Part of a small language model's weights.
Architecture: LayerNorm before each block, rotary positions, biases.
Training: a variant of Muon for these matrices, 158M tokens, 4918 steps.
Each number is 128 + 24 x the weight over its row's rms, rounded and kept within 0 to 255. Layers, rows and columns count from 0. The size above them is the row's rms in percent of the matrix's.

# layer 4 MLP up, 1024x256, rms 0.129, rows 520-546, columns 0-127
size [ 99 103 101  93  99  93 106  93  95  99 100  98  96  95  96  95 104 104 100  98 100 105 101 103 104 101  99]
[[126 130 139 115  96 114 116 131 138 141 118 141 133 113 127 127 156 100 107 187 120 102 102 142 132 130 136 137  99 144 139 109 128 144 102 122 127 144 115 176 164 142 160 108 179  84 182 135 102 134 137 168  73 199 135 136 140 116 133 125 134  93 136 100 132 151 158 148 126 115 129 101  88 129 118 103 137 137  93 115 106 118 169 106 142 125 127 153 160 167 141 157 138  97 163 132 149 112 101 103 102 114 126 151 161 130 119 122 108 168  84 134 127 129  95 120 147 143 155 106  88 128 146 146 102 136 130 104]
 [190 150 143  97 109 107 126 131 143 149 138 112 126 132 128 182 142  99  73 137 122 129 101 103 131  99 170 130 116 114 150 138 159  96  86 140 121 147 167 133 131 139 138 166 113 114 131 113 114 121  93 163 166 120 140  87 138 124 148 115 112 112 113 169 158 126 116 154  94 103 132 119 118 100 151 112 133  89 111 110 142 113 102 143 110 131 129 124  84 129 106 139 151 113 118  91 108 153 106 151  88  92 159  77  79 133 133  85 144 126 156 150  95 146 149 117 149 171 152 157 105 138 114 107 131 139 133 119]
 [129 106 145 105 129 145 151 100 112  88  80 122 100 129 115 120  90 159 139 123 128 145 166 153 123 142 103 149  97 132  99 155 119 124 148 132 114  88 165 169 157  92 167 109  84  93 158 116 121 126  91 104 102  93 167 170 148 142  88 142 104 146 135 154 135 127  93 138  96 132 138 163 135  98 140 167 147 174 127 148 119 101  90 133 150 114 121 116 171 114 124  71 134 123  98 173  92 185  92 172 142 157 119 124 120 116 119 144 125 148 111 138 160 152 129 129 151 144 100 137 125 111 115 127 129 144 134 141]
 [173 108 162 139 114 152 143 167 149  81 185 107 133 129 134 142 106 146  86 114 122 142 116 149  99 158 112 109 105 133 120 164 123 161 141  99 143 121 142  94 129 115 101 163 174 171 154 119 160 113 144 138 144  97 133 124 143 135 145 146 130 108 156 145 124 124 130 129 184 125 104  98 138 103 136 144 139 116 145 111 153 134 142 114 144 111  90 156  96 125 144 104 130 127 169 109  98 120  98 121 117 141  95 130 108 132 146 136 140 131 110 103 100 111 147 137 104 104 148 163 136 158 105 135 147 133 158 155]
 [139 134 116 117 100 166 140 111  64 122 129 131 116 129  94 155 136 164 102 125 122 132 123 135 173 130 149  98 119 102 163 126 108 132 138 158 139 137 128 141 111 162 140 165 136 150 155 115 150 159 145 134 127 131 120 126 176 107 104 159 116 155 107 147 131 120 124 129 149 125 163 138 140 142 123  78 104 110 101 101 131 108  95 128 144  99 115 101 149 104 128 107 150 126 153  98 125 127 129 100 143 118 103 150 152 170 128 135 103 154 118 156  91 100  79 107 194 139 144 145 118 133 116  86 156  82 131 107]
 [138 120 116 161 134 122 158 148  89 165 129 135 145 109 135 122  76 134 112 125 119 110 112 126 133 114 103  92 142 174 136 132 181 137 132 113 125 134 150 133 109 136 120 102 142 116 155 119 139  93 137 109  80  99 136 152 172 116 125 187 102 120 105 139 153 125 118 125 141 128 169 144 142 124 142 147  66 119 129  93 109  72  96 158 113 118 135 114 107 135 200 167 165  91 189 140  67 137 138 151 156 149 158 109 136 116 144 100  99 173 130 128 166 145 139 149 134 133 100 156 124 114 101 163 111 147 117 124]
 [131  99 150 107 104 155 127 120 144  97 128 108 130 143 102 163 167 131 117 164 108 116 134 131 125 120 133 170 112 144 173 104 155  78 135 111 149 157 107 131 129  98 115 143  81  91 135 129 122 150  62 134 104 142 145 110 157 126  78 151 139 165 137 108 132 122 118 126 134 125 111 129  94 149 129 153 134 127 142  94  95 159 130 145 137  99 114 138 120 129 180 114  88 125 171 113 145 148 114 117 109 153  99 140 136 113 121 134 132  94 124 119 159 111  67 128 122 121 124 116 153  92 153 158 117  90 144  79]
 [158 129 110 125 162 102  96  96 111 135 134 132 125 132  84 131  93 143 126 147 141 162 102  85 107 118 107 151 115 123 138 117 138  88 149 124 151 111 111  88 161 128 150 146 142  98 114 131 111 147 146 132  94 106 125 120 152 128 117 135 145 108 122 162  83 139  89 152 139 131 120 145 129 111 130 136 136 142  93 109 148 139  88 142  96 129 118 175 166 106 153 141 150 140 129 118 163  90 122 136 124 176 110  92 152 117 148 155 114 128 179 148 126  85 100 204  92 121  90 104 144 109  94 111 174 126 145 175]
 [119 120 158 143 130 127 112 101 135 127 107 167 142 111  93 140 124 125 168 166 127  72 101 130 140 122 143 143 178  80 116 136 134 128  82 126 115 140  98 127 149 143 131 106 123  95 205 134 113 109 146 144 145 158 127 121 128 102 110 148 142 137 144 100 152 116 141 115 126 127 149 137 153 119 154 112  89 137 107 140 136 153 107 126 137 147 146  99 147 151 156 102 150 135 138 124 153 120 122 142 151  97 161 121 139 117 160 138 117 125 128 141  89 128 150 148 108 126 140 146  85  94 131 166 163 135 144 141]
 [154 126 157 133 106 105 110 131 158 115 167 171 145 156 106 148 163 168 136 127 148 131 189 148 165 130  98 165 123 121 125 131 117 157  94 134 118 133 160  93  93 149 108  89 134 159 125 119  95 122 124 150 113 140 101 147  92 125 140 129 185 130 130 126 116 112 159 106 108 128 119 128 114 106 120 105 160 151 128 116 161 127 153 134 139 113  93  87 113 118 158 138 121 117 159 107 146 161  80 127 149  61 122 130 155 156 151 114 150 133  81 124 109 141 149 151 123 128 152 108 118 110 153 127 105 118 110 137]
 [128 118 149 157 121 146 120 110 170 142  77 113 140 106 129  82 173 123  99 155  72  92 145 167 155 108  94 132 116 112 135 158 154 150  65 116 125 145 168 167 109 166 110 139 144 125 139 126  92 132 125 126 140 120 100 125 160 138  81 145 144 142 151 130 138 144 115 112 102 120 108 142 147 143 132  84 148 173 131 139  67 132 140 117 139  98 125 117 154 122 119  85 134 117 142 129 126 115 127 156 180 152 128 115 142 115  83  98 128 110 124 163  77 150 150 105 118 148 121  94 141 117 158 107 116 128 156 108]
 [121 101 120 138  70 102 143  88 128 156 160 134  94 129 134 153  93 143 144 129 141 105 131 165  97 167 106 186  95 119 129 101 123 170 134 120 147 108 117 135 155 155 170 129 123 110 110 179 123 153 126 129  86 126 117 170 146 123 152 100 138 148 160 113 158 161 144 138 127 135 143 138 120  98 111 156 148 100 135 149  80 117 146 101 121 113 146  88 117 171 135 144 118  92 105 122 163 116 118 148  64 137 104 138 127 162 122 171 122 153 146 127  87 154 105 129 125 113 115 146 108  97  75 125 132  89 133 135]
 [164 112 188  89 107 103 146  83 130 143 109 106 174 105  76 100 109 147 155  85 175 126 142 153 109 131 117 113 149 133 148  90 145 132 129 120 126 118 130 146 169 129 141 127 112 138 104 153 125 154 138 161 113 132 141  89 116 124 123 132 139  86  84 154 136 110 144 137 113 122 161 150 120  92 124 131 121 129 106 131  95 145 139 103 115 125 142 128 130  98  93 107 138 140 120 142 124  97 153 104 160 111  98 110 147 126 127 146 115 156 128 123 111  88 157 149 150 141 105 149 114 123  82 137 101 162 136  99]
 [119 131  64 145 153 139 123 149  71 102 120 116 126 111 134 144 160 149 132 151  91 121 173 144 151 133 144 125 131  99  95 127 102 117 131 122 126 128 143 135 136 136 110 128 124 122 107 137 126 122  86 124 150 151 122 126 107 155 109 106 103  77 160 166 165 147 131 148 151 157 130 203 147 132 125 171 113 105  87 140 166 119 140 118 117  86 142 144 150 111 152 157 132 168 139 106 155 108 157 109 157 117 123 139 113 122 138 175 129 139 137 132  93 155 141 141 129 129 119 112 101  68  87  99 136 140 146 100]
 [150 154 149  76 136  84 128 176 113 127 129 147 117 125 169 105 101 129 100 146 118 136 208 120 100 122 137 101 153 123 131 134 124 137  90  76 169 155 117 118 103 161 107 131 139 138 135 113 133 145 132 115 126 191 149 100 104 155 173 148 151 168 150 122 135 167  84 101 126  81 112 118 139 131 108 141 112 151 106 109  99 108 129 157 146 113 120 137 132 114 116 135 134 119 119 101  97 134 177 135 121 117  89 161 126 134 139 118 119 137  91 134  90 115  56 129 134 110 122 135 140 134 105 106 124 128  99 122]
 [157 128 108 130 145 148 145  81 125 106 107 146 136 149 146 118 102  85 129 142 108 113 125 120 117 142 107 128 174 142 131 130 102 123 106 144  93 142 126 105 152 144 148 151 118 129 123 135 109 129 129 107  88 127 121  89  99 139 151 155 129 149 157 163 131 139 141 121 161 188 151 104 126 156 122 120 145  83 132 124 127  96 115 123 115  94  92 120 102 132 201 152 108 117 127 151 153  74 146 109 126 136 122 159 136 154 144 145  96  66 121 135  92  84 128 108  89 147 105 115 157  97 106  77 131 176 152 118]
 [130 132 172  95 171 129  69  49 118 140 156 148 148 162 132 125 164  95 103 125 146 131  95 150 101 138 136 104  94 113  96 129  90 136 121 151 124 130 137 125 147 137 143 127 155 155 125 148 127 155 135 135 134 150 162  60 122 117 153 157 115 132 171 121 101 131 177 107  88 113 130 130  99 124  79 132 161 149 109 133 122 142 111 125 129 143 148  96 141 129 103 146  95 123 109 105 161 162 126 106 116 116 123 137 179 120 145 124 151 112  90 135 140  95 133 112 156 116 125 147 137 161  91 110 119 102  81 119]
 [133 119  86  97 145 145 148 209  80 128 160 119 150 128 149 113 114 131  78 146  83 133 157 143 163 122 159 142 167 152 135 148 133 112 117 108 151 176 172  96 178 128 118  88 135 145  99 124  71 150 129  88 117 130 137  93 149 129 145 153 128 145 129 148 148 138 132 115 121 137 130 104 100 142 129 132 145 103 114 119 124 105 130 130 110 134 134 120 130 141  87  90 121 117 119 118 114  92 112 143 101 156  99 118 123 118 104 123 105 141 108 115 100 125 162  80 146 114 124 120 175 148 114 125 144 129  80 110]
 [ 84 126 144 137 131 115 157 151 130 143 153 148 133 128  92 151 150 150 143  83 157 171 145  84 146 154 116 157 139 137 131 158 119 138 171 148 145 153 131 146 107 153 156 123 154 130 164 107 131 117 114 110 132 130 121 125 140 117 115 133 179  82 150 187 100 127 137  92 100 128 132 107 103 156 146 152 122 124 163 146 147  96  99 147 128 112 127 112 145 110 122 102 146 128 139 153 136 144 113 108 109 132 102 152 150  95 164  99 132 116 109 140 106  86 110 117 135 126 169 160 128  79 133 188 162  55 136 141]
 [155 172 110 155 151 112 115 103 124 100 123 130 114 148 126 102 160  96 128 131  73 148 202 106 138 109  82 139 113 130 174  70 172 142 168 148 119 141 133  95 119 133 166 132  83 130 127  58 140 140 132 118 150 128 110  81 114 135 146 126 108  94 164 138 133 142 152 115 129 119 119 131  87 127  92 133 124 160 124 118 125  98 166 122  73 118 128 138 143 130 128 187 122 164 134 134 132 141 120 138 149 123 101 139 103 113 137 114  99 142 127 127 132 115  97 137 147 143 130  89 152  93 142 141 131 135 151 135]
 [109 181 102 129 110 180 133 118 105 147 107 143 123 106 126 139 151 110 124 100 118 141 154 117 125 164 169 138 109 140 114 129 142 130 122 133 100  94 141 154  84 145 141 148 132 102 115 171 121 142 123 131 147 117  96 126  97 108 143  96 161 123 108 129 114 153 138 121 159  89 131  91 142  94 152 169 115 126 134 143 135 134 100 137 199 170 101 136 134 116 155 165 121 108 112 124 118 108 142 125 164 118 101 150 109 114 149  57  99 151 141 136 154 142 158 135 161 157 142 150 127 106 119 149 157  93 162 123]
 [182 133 131 134 126  91 148  99 198 114 160  97 126 126 122 145 116 138 141 119 112 118 164 106 151  95 154 184 130 100 105 172 160 119 118  94 138 154 131  69 117 120 136 142 146 136 111  98 154 149  91 116 143 142 113 127 141 133 120 105 102 135 106 168 115 120 132 132 161 141 124  85 166 148 103 105  80 131 131 103 120 147 111 111 158 122 139 100 155 159 160 124 125 118 108  94  93 139 124 130 125 116 123 144 110  80 131 116 149 170 142 128 114 153 135  81 132 140 147 137 129  98  81 138 126 134 119 161]
 [ 93  59 159 130 134 113 119 134 181 106  98 109 133 105 117 148 151 144 117 102 138 116 158 154 113 140 129  76 128 159 185 127 140 126 134  96 107 135  96 159 144 147 136 136 119 106 119 145 133 104 147  99 121  96 112 168 162 110 143 164 121 127 134 115 152 143 165 121 135 118 107 115 179 107 137 115 130 161 106  97 126 151 124 127 168 160  97 144 142  92 155 133 115 165 135 162 144 120 104 163 127 143 124 104 131 139  88 130 134 153 116 143 139 107 132 148 135  86 136 164 152 144 101 101  98  85 132 119]
 [ 88 102 130 127 116 105 108 143 116 136  99 141 117 108 117 120 111 156  75  99 168 117  65 102 145 123 159 151 138 123  82 136 140 135 141 134 120 122 149 137 119 125 120 132 138 164 127 123 132 117 167 157 116 114  93 138 135 114  98 190  99  94 149 118  93 170 122 144 155  87 136  98  95 126 115 119 131 147 136 141  96 121 103 103 141 125 108 115 128 158 105 132 129 114 118 141 145 148 163 174 133 118 121  99  53 147 131 120 112 133 100  87 124 127 167 132 176 103 139 108  98 140 171 172 118 123 137  99]
 [ 71 136 120 144 154 139 116 166 103 101 138 116 121 105 149 113 125 147 103 126 142 118 123 104 136 130 158 134 165 130 183  89  93 160 135  96 138 130 136 150 132 149 126 156 106 127 153 140 111 135 133 154 168 113 114 109 140 127 141 127 151 121 129  97 150 120 111 150 139 133 115  83 142 135  67 163 130 102 122 174 130 143 129  94 194 147 104 148 135 165 101 148 157 109 137 105 100 149 136  80 119 125 153 107 135 164 160 160 141 150 136 122 127 126  74 131 117 154 138 114 117 123  69 109 128 104 128 103]
 [141 112 114 102 100 197 121 110 144 105 161 147  87 200 155  94 153 126 132  88 117 148 141 118 150 146 140 156  96  83 147 112 124 136 112 142 178 155 117 126 139 169 111 104 113 155 103 119 145 134 124 152 138 108 136  73 130 130 133 171 131  93 122 107 152 133 152 159 143  98 125 139 114 115 134 108 127  98 130  88 118  95 135 147 117 105 136 102  96 100 146 122 108  93 123 125 107 112 133 164 145 123 146 139 119 173 135 110 126 112 110  98 134 140 121 124 167 179 110 134 116 138 126 128 131 124 145 166]
 [165 119 155  87  86 115 132 145 138 129 100 135 180 181 141 158 136 103 141 151 128 165 144 161 130 138 105 127 121 102 103 136  96 122 122 107  66 144 155 133  91 176 174 107 141 133 113  78 122 145 103 146 119 142 117  76 119 139 155 177 138 155 119 149 146 131 139 101 134 134 111 165 144 140 134 118 102 133 139 114 110 106 140 123 117 150 130 148 138 127 137 151 146  88 146 112 144 153  92 143 131 126 123 122 100 142 150 156  75 151  89 129 134 116 131  91 113 145 141 187 140  95 138  78 157 161 120 129]]
# layer 4 MLP down (transposed), 1024x256, rms 0.194, rows 520-546, columns 0-127
size [ 96 108 109  93  96  92 111 104 101  95 100  99 100 101  90 101 110  98 100  99 102  97  99 104 106 102 100]
[[158 122 149 133 140 109 192 158 142 134 130 150 117  97 145 165 103 150 123 127 112 122 130 112 143 117 143 102 153 112 144  95 117 172 120 133 109 193 164 143 127 122 147 149 163 147 100 131 153 113 142 113 112 153 119 172 104  90  79 145 110 137 132 147 136 117 103 133 122 101 154 139 185 125 118 153 136  92 129 121 139 101 138 144 145 114 154  93 122 124  94 190 108 140 155 119 127 108 145 141 137 146 138 108 110 139 125 139 123 157 127  91 110 126 101 123 127 140  83 118 148 141 128  51 129 119 158 108]
 [139 133 122 102 117 153 136 149 142 156 135 138 171 132 107  99 158 154 135 143 113 136 112 147 147  96 106 113 128 122 155 109 124 110 127 144 151 141 117 153 137  86 119 179 105 117 142 129 142 116 116 131 131 138 168 162 148 135 147 128  93 122 111 132  51 139 152 152 150  94 136 105 137 119 168 146  99  98 127 161 135 169 134 124 140 113 124 140 138 138  91 125 113 183 154 136 135  94 118 131 114  80 104 117 148 109 115 154  93 198 118 106 108 143 163 144 112 125 128 136 137 151 143 134 111 104 101 130]
 [140 124 118 134 111 111 160 125 150 107 138 125 159 122 122 138 179 108 122 145  96 154  94 132 112  91 112 120 102 179 133  95  96 117 163 131 137 131 176 143 161  87 132 165 105 129 152  98 140  88  69 110 142 106 155 126  95 113 100 118 130 117 151 131 157 181 149 131 126 123  96 110  52 116 101 123 114 155 173 159 108 109 118 113 157  58 153  82 113 117 116 123  88 113 179 113 117 119 169 129 155 149  99 143  98 116 158 152 130 107  94 104 131 164 102  81 159 128 133 174  68 154  98 130 153 130 128 157]
 [153 132 136 141  85 146 103 128 166 103 108 126 121 108 130 130  70 132 150 123 175 140 132  97 139  86 118 141 100 129 147 116 109 148 122 111 124 119 115 141 131 115 129 130 104 152 100  96 161 149 116 127 132 187 131 126 163 126  87 113 118 141 127 166 137 146 106 130  81 170 105 153 104 140 142 127 153 109 169 118 160  94 109 115 101 102 139 115 143 132 136  83 117 121 109 145  99 135  95 146 159 102 113  98 126 156 116 100 145 147 164 116 126 130  61 149 134 145 144 117 108 153 140 105 169 147 153  98]
 [128 111 128 145  90  96 155 113 129 121 127 115 108 131 136 136  94 116 128 121 135 126 162 152 161 141 106 168 118 141 114  60 153 126 166 177  99 142 103  93 110 142 119 112 139 120 164 165 153 162 162 118 134 125 139 143  90 131 187  82 115 142 119 112  99 102 124 136 145 159 154 161 128 146 147 126 139 118 128 122 103 139 151 133 139  89 114 126 133 119 111  77 109 157 124 144 107 105 138 140 125 116 103 135 136  73 122 173 110 126 138 103 109 136 174 107 132 150 113 158 136  91 110 129 180 124 124  60]
 [152 101 139 126 141 129 113 129 131 115 100 139 118 139 123 120 139 161 101 168 149 126 136 143 134 129 111 150 123 134 130 113 104 139 160 136 101 146 110 132 161 113 120 137 150 144 136 126  74 123 111  91 107 167  85 121 128 115 148 173 155 128 158 113 128 150 132 155 126 127 133  89 129 121 134 108 114 132 172 131 135  98  90 147 109 159 137 161 135 122 123 116 131 159 110 122 165  77 196 155 129 109 148 106 136 191 121 146 157 101 106 136 139  78 110 108 108 134 154 161  91 146 121  82 120 135 150 105]
 [173 141 145 149  74 112 138 110 150 104 159 127 136 125 107 133 151 143 115 149 113 148 110 157 123  91  93 153 161 158  98 133 121 121 163 111 138 110  87 121 141 143 155 153 106 127 107 102 128 116 171 119 125  96 122 104  93 139  85 126 127 121 131  90 118  85 142 122 167 154 140 126 133 122  95 128  98 162 118 114 118 128 137 122 133 139 106  99 108 144 126 148  90 137 109  89 124 100 124  79 172  64 149 148 115  97 127  85 157  83 174 134 152 158 123 134 138 156 123 178 136 121 142 125 161 158  95 134]
 [114  92 115 145  97 123 164 128 181 135 144 130 124 141 138 150 148 128 128  96 112  76 146 143 160 142  88 134 112 136 126  98 182 154 139 125 145 137 147 160 118 135 152 101  94 140 116 150 171 107 118 109 140 149 139 154 124 147 123 116 145 139 132  81 119 115 130 121 111 191 145 134 154 134 103  74 111 154 134 151 132 103 112 129 125 111 129  83 171 165 146 159  80 113 100 160 122 143 142  96 121  72 154 113  86 157 128  96 123 113 106  90 147 172 126  82 145 101 118 126 127 102 139 151 135 150 101 125]
 [ 80  86  69 147 121  71 132 143 116 161 107 173 140  97 108 152 102 111 149 153 126 114 131 141 109 111 126 121 138 164 155 134 104 177 126 161  81 116 134  60 115  73 152 135 122 165 161 131 142  95 134 128 137  84 141 104 129 155 140 142 134 151  81 103 139 157 136 176 133 176 120 128 134 145 115 100 137 120 118 114 153 144 118 120 155 143 116  97 127 152 117 117 101 112 144 126  95 104 126 138 135 134  97 104 138 125 129 141 107 136 120 150 124 153 129 123 124 124 114 137 137 120  87 147 193 144 132 156]
 [163 133 144 144  89  94 151 151 140 120 142 151 121 118 173  99 147 113 126  93  82 109 110 162  98 102 144 105 136 165 131  94  94 116 149 131 200 107 101 132 126 165 143 105 137 145 127 138 105  95 135 122 120 143 136 130 128 122 120 117 154 144 153 177 128 124 138 107 164 138  69 125  71 155 189 149 112  96 105 125 104 103 167 156 144 143 157 148  93 159  78 130 137 147 124  98 165 140  83 155 128 147  47 132 141 166 136 111 157 147 142  98 145 102 164 165 125 127 129 123 104 117 135 118 125 128 109 152]
 [ 86 106 113 113 128 180 184 158 122  79 143 162 132  69 103 111 153 145 121 144 119 126 136 135 129  83 167 143 101 127 111 128 123  91 123 160 100 165 144 106 104 144 135 128 142 111 137 119 113 115 145 142 159  69 151 148 130 120 127 109 106 143 128 135 101 137 108 120 166 133 149 112 136 166 119 133 128 105 115 124 108 151 133  93  96  94 163 140 121 134 129  99 118 165 151 177 161 148 161 101 164 115 154  84 111 156 115 154 172 141 133 144  86 156 152 121 130 120 128 155 201 151 126  94 112 113 120 108]
 [180 118 124 122 155 148 162 124 134 108 135 101 114 124 113 155 116 111 138 133 122 157 157 138 164 170 106 152 174  64 141 120 167 163 124 179 121 143 123  82  84 141 156 144 156 139 120 129 147 158 144 151 115 138 147 134 137 172 125 121 126 143 176 102 113 123 144  79 150 152  92 137  93 123 169 136 175 148 182 123 158 149 110  87 139  95 123 112 105 155  90 130 107 134 112  99 128 109 130  86 130 162 103 124 141 119 103 109 160 108 141  85 114 138 138 131 117  99 114 130 122 145 129  89 131 128 125 118]
 [109 106 106 158 105 152  98 166 130 106 126 135  71 109 160 105 178 124 137 115 130 134 121 158 108 164 101 142 140 120 155 137  96 132 102 120 172 138 121 139 123 132 135 121 121 143  82  95 149 131 129 148 125  95 169 125 118 149 119 116  92 115 114 117 136 133  97 140 108 126 145 118 129  56 111 132 154 138 142  89 119 130 119 112 122  65 166 134  94 139 156 147 108 175 110 157 154  95 110 144 173  97 124 131 103 109 138 104 117 149 110 122 135 107 121  84 136 123 154 171 145 133 135 119 101 113  87 116]
 [110 132 155 153 117 158 151 118  99 107  82 137 128 120 148 134 121 158 114 103 126 105 185 129 119 114 139 107 136  93 150 145  74 130  93 167 103 116 171 148  93 136 100 110 147 126 144 139  98 137 112 113 100 122 145 122 127 114 124 127 120 119 111 139  89 141 120 124 152 142 124 106 136 154 158 144  91  79 109 109 128  83 155 126 114 140 103 144 117 114 151  94  94 151 106 107 119 141 157 117 115 141 158 153 159  77 134 132 109 154 130 143 133 105 112 126 177 136 117 141 103 158 109 125  70 112 123  86]
 [119 170 106 113 130 111 102 135  90  97 116 135 120  95 173 141 108 144 129 134  94 176 133 143 146 140 138 119 122 133 122 129 133 115 109 137 151 112  77 112  99 106 123 106 125 133 122 124 143 108 143 136 107 105 144 131 139 124 122 155 121 123 114 109 143 121 134 132 121 135 121 143 153 121  85  86 162 126 147 152 140 128 143 162 182 132  95 170  99 120 104 100 127 142 147 190  95  89 133 154 131  85 101 116 131  76 116 135 124 136 122 183 160 129 134 136 178  78 137 144 143 101 155  96 152 113 104 141]
 [131 145 108 139  79 153 182  92 122 142 120 127 204 121 130 131 130 104  72 128 102 125 119 105 145 163 119 102 116  80 150 106  93 140 131 111 131 143 104 114 172 157 102 152 123 132 115 135 134  91 139 141 113 116 126 117 150 154 150 118 104 148 141 100 142 114 118 152 131 105 126 118 121 157 127 140 103  93 122 110 179 120 158 169 148 131 130 136 114 117  97 128 148 143  95 162 170 121 126 123 145 108 122 126 145  97 122 120  67  88 172 130  88 121 149 141 115 152 162 141 145 135 166 126  89 131 114 129]
 [140 149 146 108 126 110 124 117  92 154 172 112 156 129 120 176  86 111 159 145 108 125 115 177  95 105 118 156 145 137 122 103 123 104 149 122 117 111 113 131 124 134 158 151 165 121  80 120 156 171 120 123 150 104 151 116 116 116 123 140 137 186 164  92  90 114 158  99 119 131 102 157 152 126 151  93 119 152 116 157 101 121 108 153 116 120 130 105 139  79  95 134  83 115  95 112  99 110 128  94 124 138 111 128 144 145 110 111 130  62 125 133  94 152 180 154 112 169 124 181 143 182 130 131  69 106 136 105]
 [110 116 121 135 133 111 139  82 180 137 117 150  68 150 112  94 108 145 122  99  74 142 141 109 126  60 117 142 150 140 130  74  84 125 145 136 136 108 118 139 151 158 111 158 107 175 121 120 154 138 134 127 169  96 116 140 168 123 135 138  98 157  98  98  89 170 120 100 172 177 174  78 119 173 115 106  81  90  80 122 145 143  90 120 109 148 103 152 121 127 145 136 151 155 137 135 142 147 124 103 145 113 125 106 138 122 125 129 123  84 137 127 153 122 144 138 114  98  94 122 110 107 139 129 132 137 154 117]
 [121  97 113 141  91 106 119 128 148 152 131 101 112 139 133 152 116 153 127 121 141 138 106 118 133 124 110 118 184 114 115 129 146 123 109 147 109 134 161 122 147 158 142 110 109 107 142 141 142 113 101 127 151 168 181 139 156  84 159 145 136 122 146 165  96 116 137 119 109 129 181 101 118 120 129  93 142 101 127 127 165 116 119  61  89 124  87 114 149 145 120 133 139 141 127 137 127 114 143 123 152 159 133 116  95 122 129 141 127 138 143 135 145 133  78  70 128 133 182 106 187 116 121 139 133 105 159  78]
 [137 156 128  94 130  95  80 106 119 121  93 116 138 129 148 153 117 139 122 166 170 118 130  95 106 136 134 105 120 108 129  97 166 147 132 142 116 118 148 126 141 129 108 118 141 113  90 126 160 131 128 123 151 100 171 106 113  98 123 146 148 124 118 137  91 102 121 125 119 158  95  97 118 150 149 140 140 117 163 150 115 148 132 105 121  94 174 158 168 117 136 113 156 129 115 138 164 149 125 107 145 107 113 111 134 129 125 124  89 121 192 125  94 116 144 135 142 149 101 158  75 133 130 145 120 111 156 146]
 [105 135  66 127 103 124 130 106 145 154 113  91  95 122 136 121 161 137 124 125  75  96 155 127 110  92 128 156 137 112 150 109 112 158 143 123 122 118 150 169 115 157 180 145 143 128 126 133 100 134 126 143  56 131 109 144 110 140 139 122 109 119 110 110  97 129 121 108 170  87 124 116 110 142 140 131 114  95  98 148 173 101 124 127 170 148 148 112 151  89 132 119 159  72 119 116  78  88 144  66 148 106 121 138  81 137 165 151 138 148 117 188 125 120 152 120 180 144 123  92 118 155 119 146 110 159 135 108]
 [129 103 137 105 106  80 150 164 149 138 143 143 126 107 118  82 145 146 104  89 160 126 130 121 129 106 150  96 125 166 100 106 127 128  97 117 125 127 153 123 162 127 128 136 139 156 137 141  90 115 139 107 147 190 130 151 107 141 122 107 137  96 145 145 125  92  95 165 120  92  76 126 136 141 104 127 141 138 149  96 144 177  81 150 110 160 160 128 128 144 126 107 178 162 104 173 165 157 117 110 137 151 161 120  89 108  91 135 105 166 115 130 141 124  91  84 158 160 109 130 134  81 118 145 128 136 182 121]
 [127 136 181 122  61 126 126 131 145 134 130 104 167 182 115 126 165 131 118 100 122 158 103 142 110 159 118 133 137 124 132 103 140 116 171  83 126 119 108 117 178 133 129 138 113 157 119 106 125  91 130 158 129 139 139 151 124 143 148 135 101 101 143 122 128 194 140  78 129 155 138 108 129  79 147 159 116 119 130  76  96 127  94 132 133 145 137 135 147 145  93 133 127 121 148 167 128 117 130 121 163 152 141 101 122 107 127 120 102 154 148 160 152  96 136 103 118 108 128 124 138 127 179 129 151 147 122 120]
 [ 80 155 141 102 115 110 106 102  98 173 177 135 154 152 108 112 130 102 122  83  94 122 104 120 172 139 122 112 113 124 131 146 123 125 126 114 135 104 135 120 137 126  94 120 119 128  96 137 151 114 140 149 130 156 140 106 137 151 160 113 121 141 160  95  94 116 176 146 119 136  91 128 147 106 119 162 117 139 164 127 148 132 134 135 133 131 111 155 138 131 155 131 108 139 125 106 178 139 128 153 104 136 151 140  94 134  95  94 114 130  98 102 113 134 152 116 134 150 158 143 131 136 155 160 111 166 133 100]
 [128 131  72 129 160 194 141 143 123  93 168 123 122 133 124 159 117 139 124 164 112 164 157 110 140 144 131 125 113 131 121 177  74  97 126 139 160 119 101 136 146  82 107 133 110 133 170 105 143 117 132 163 132 150 111 149 120 127 158 123  86 149 188 124 143 109  81 163 116 141 119 146 153 158 167 153 131 126 149 136 149 155 152 124 131 139  98 140 152 113 121 112 104 115 137 124 118 139 171 143 145 136 100 139 152 122 112 155 115 174 118  86 105  80  72 136 142 140 120 171 115  99 157 149 131 106 120  84]
 [140 129 143 159 153 136 152 137 110 145  98  98 129 105 147 127 110 124 130  90 105 119 125 136 143 160 143 149 132 124 131 130 147 104 109 136 129 142 145 124 125 117 102 151 136 101 132 143 110 143  75 108 150 108  92 131 141 148 169 127 157 116 109 149 121 135 135 117 166 158 136 120 109 114  91  87  87 108 106 120 108 138 173 124 174 152  89  96 158 120 134 130 183 167 111 177 126 116 145 127 134  89 132 100 133  95 125  93 126 125  90 121  90 156 111 130  84 148 136 112 138 146 107 155 101  58 118 129]
 [119 102 121 125 156 124  88 143 137  91 140 131 118 108 148 125 155 148 123 108 166 177 132 145 112 126 162 148 111 131 111 144 121 105 165 142 152  82 131 126 133  74 121 117  72 142  87 119 158 114 100 161  91 111 114 121 104 163 132 125  97  83 111 117 149 158 118 128 154  56 160 123 158 136 141  98 118  74 170 122 123 164 163 154 148 122 117 108 147 197 139  99  96 123 161 157 127 120 143 142 114 148 139 120 147  94 145 128  87 151 108 140 100  94 127 141 126 111 140  94 113 167 118 126 161 126 153 155]]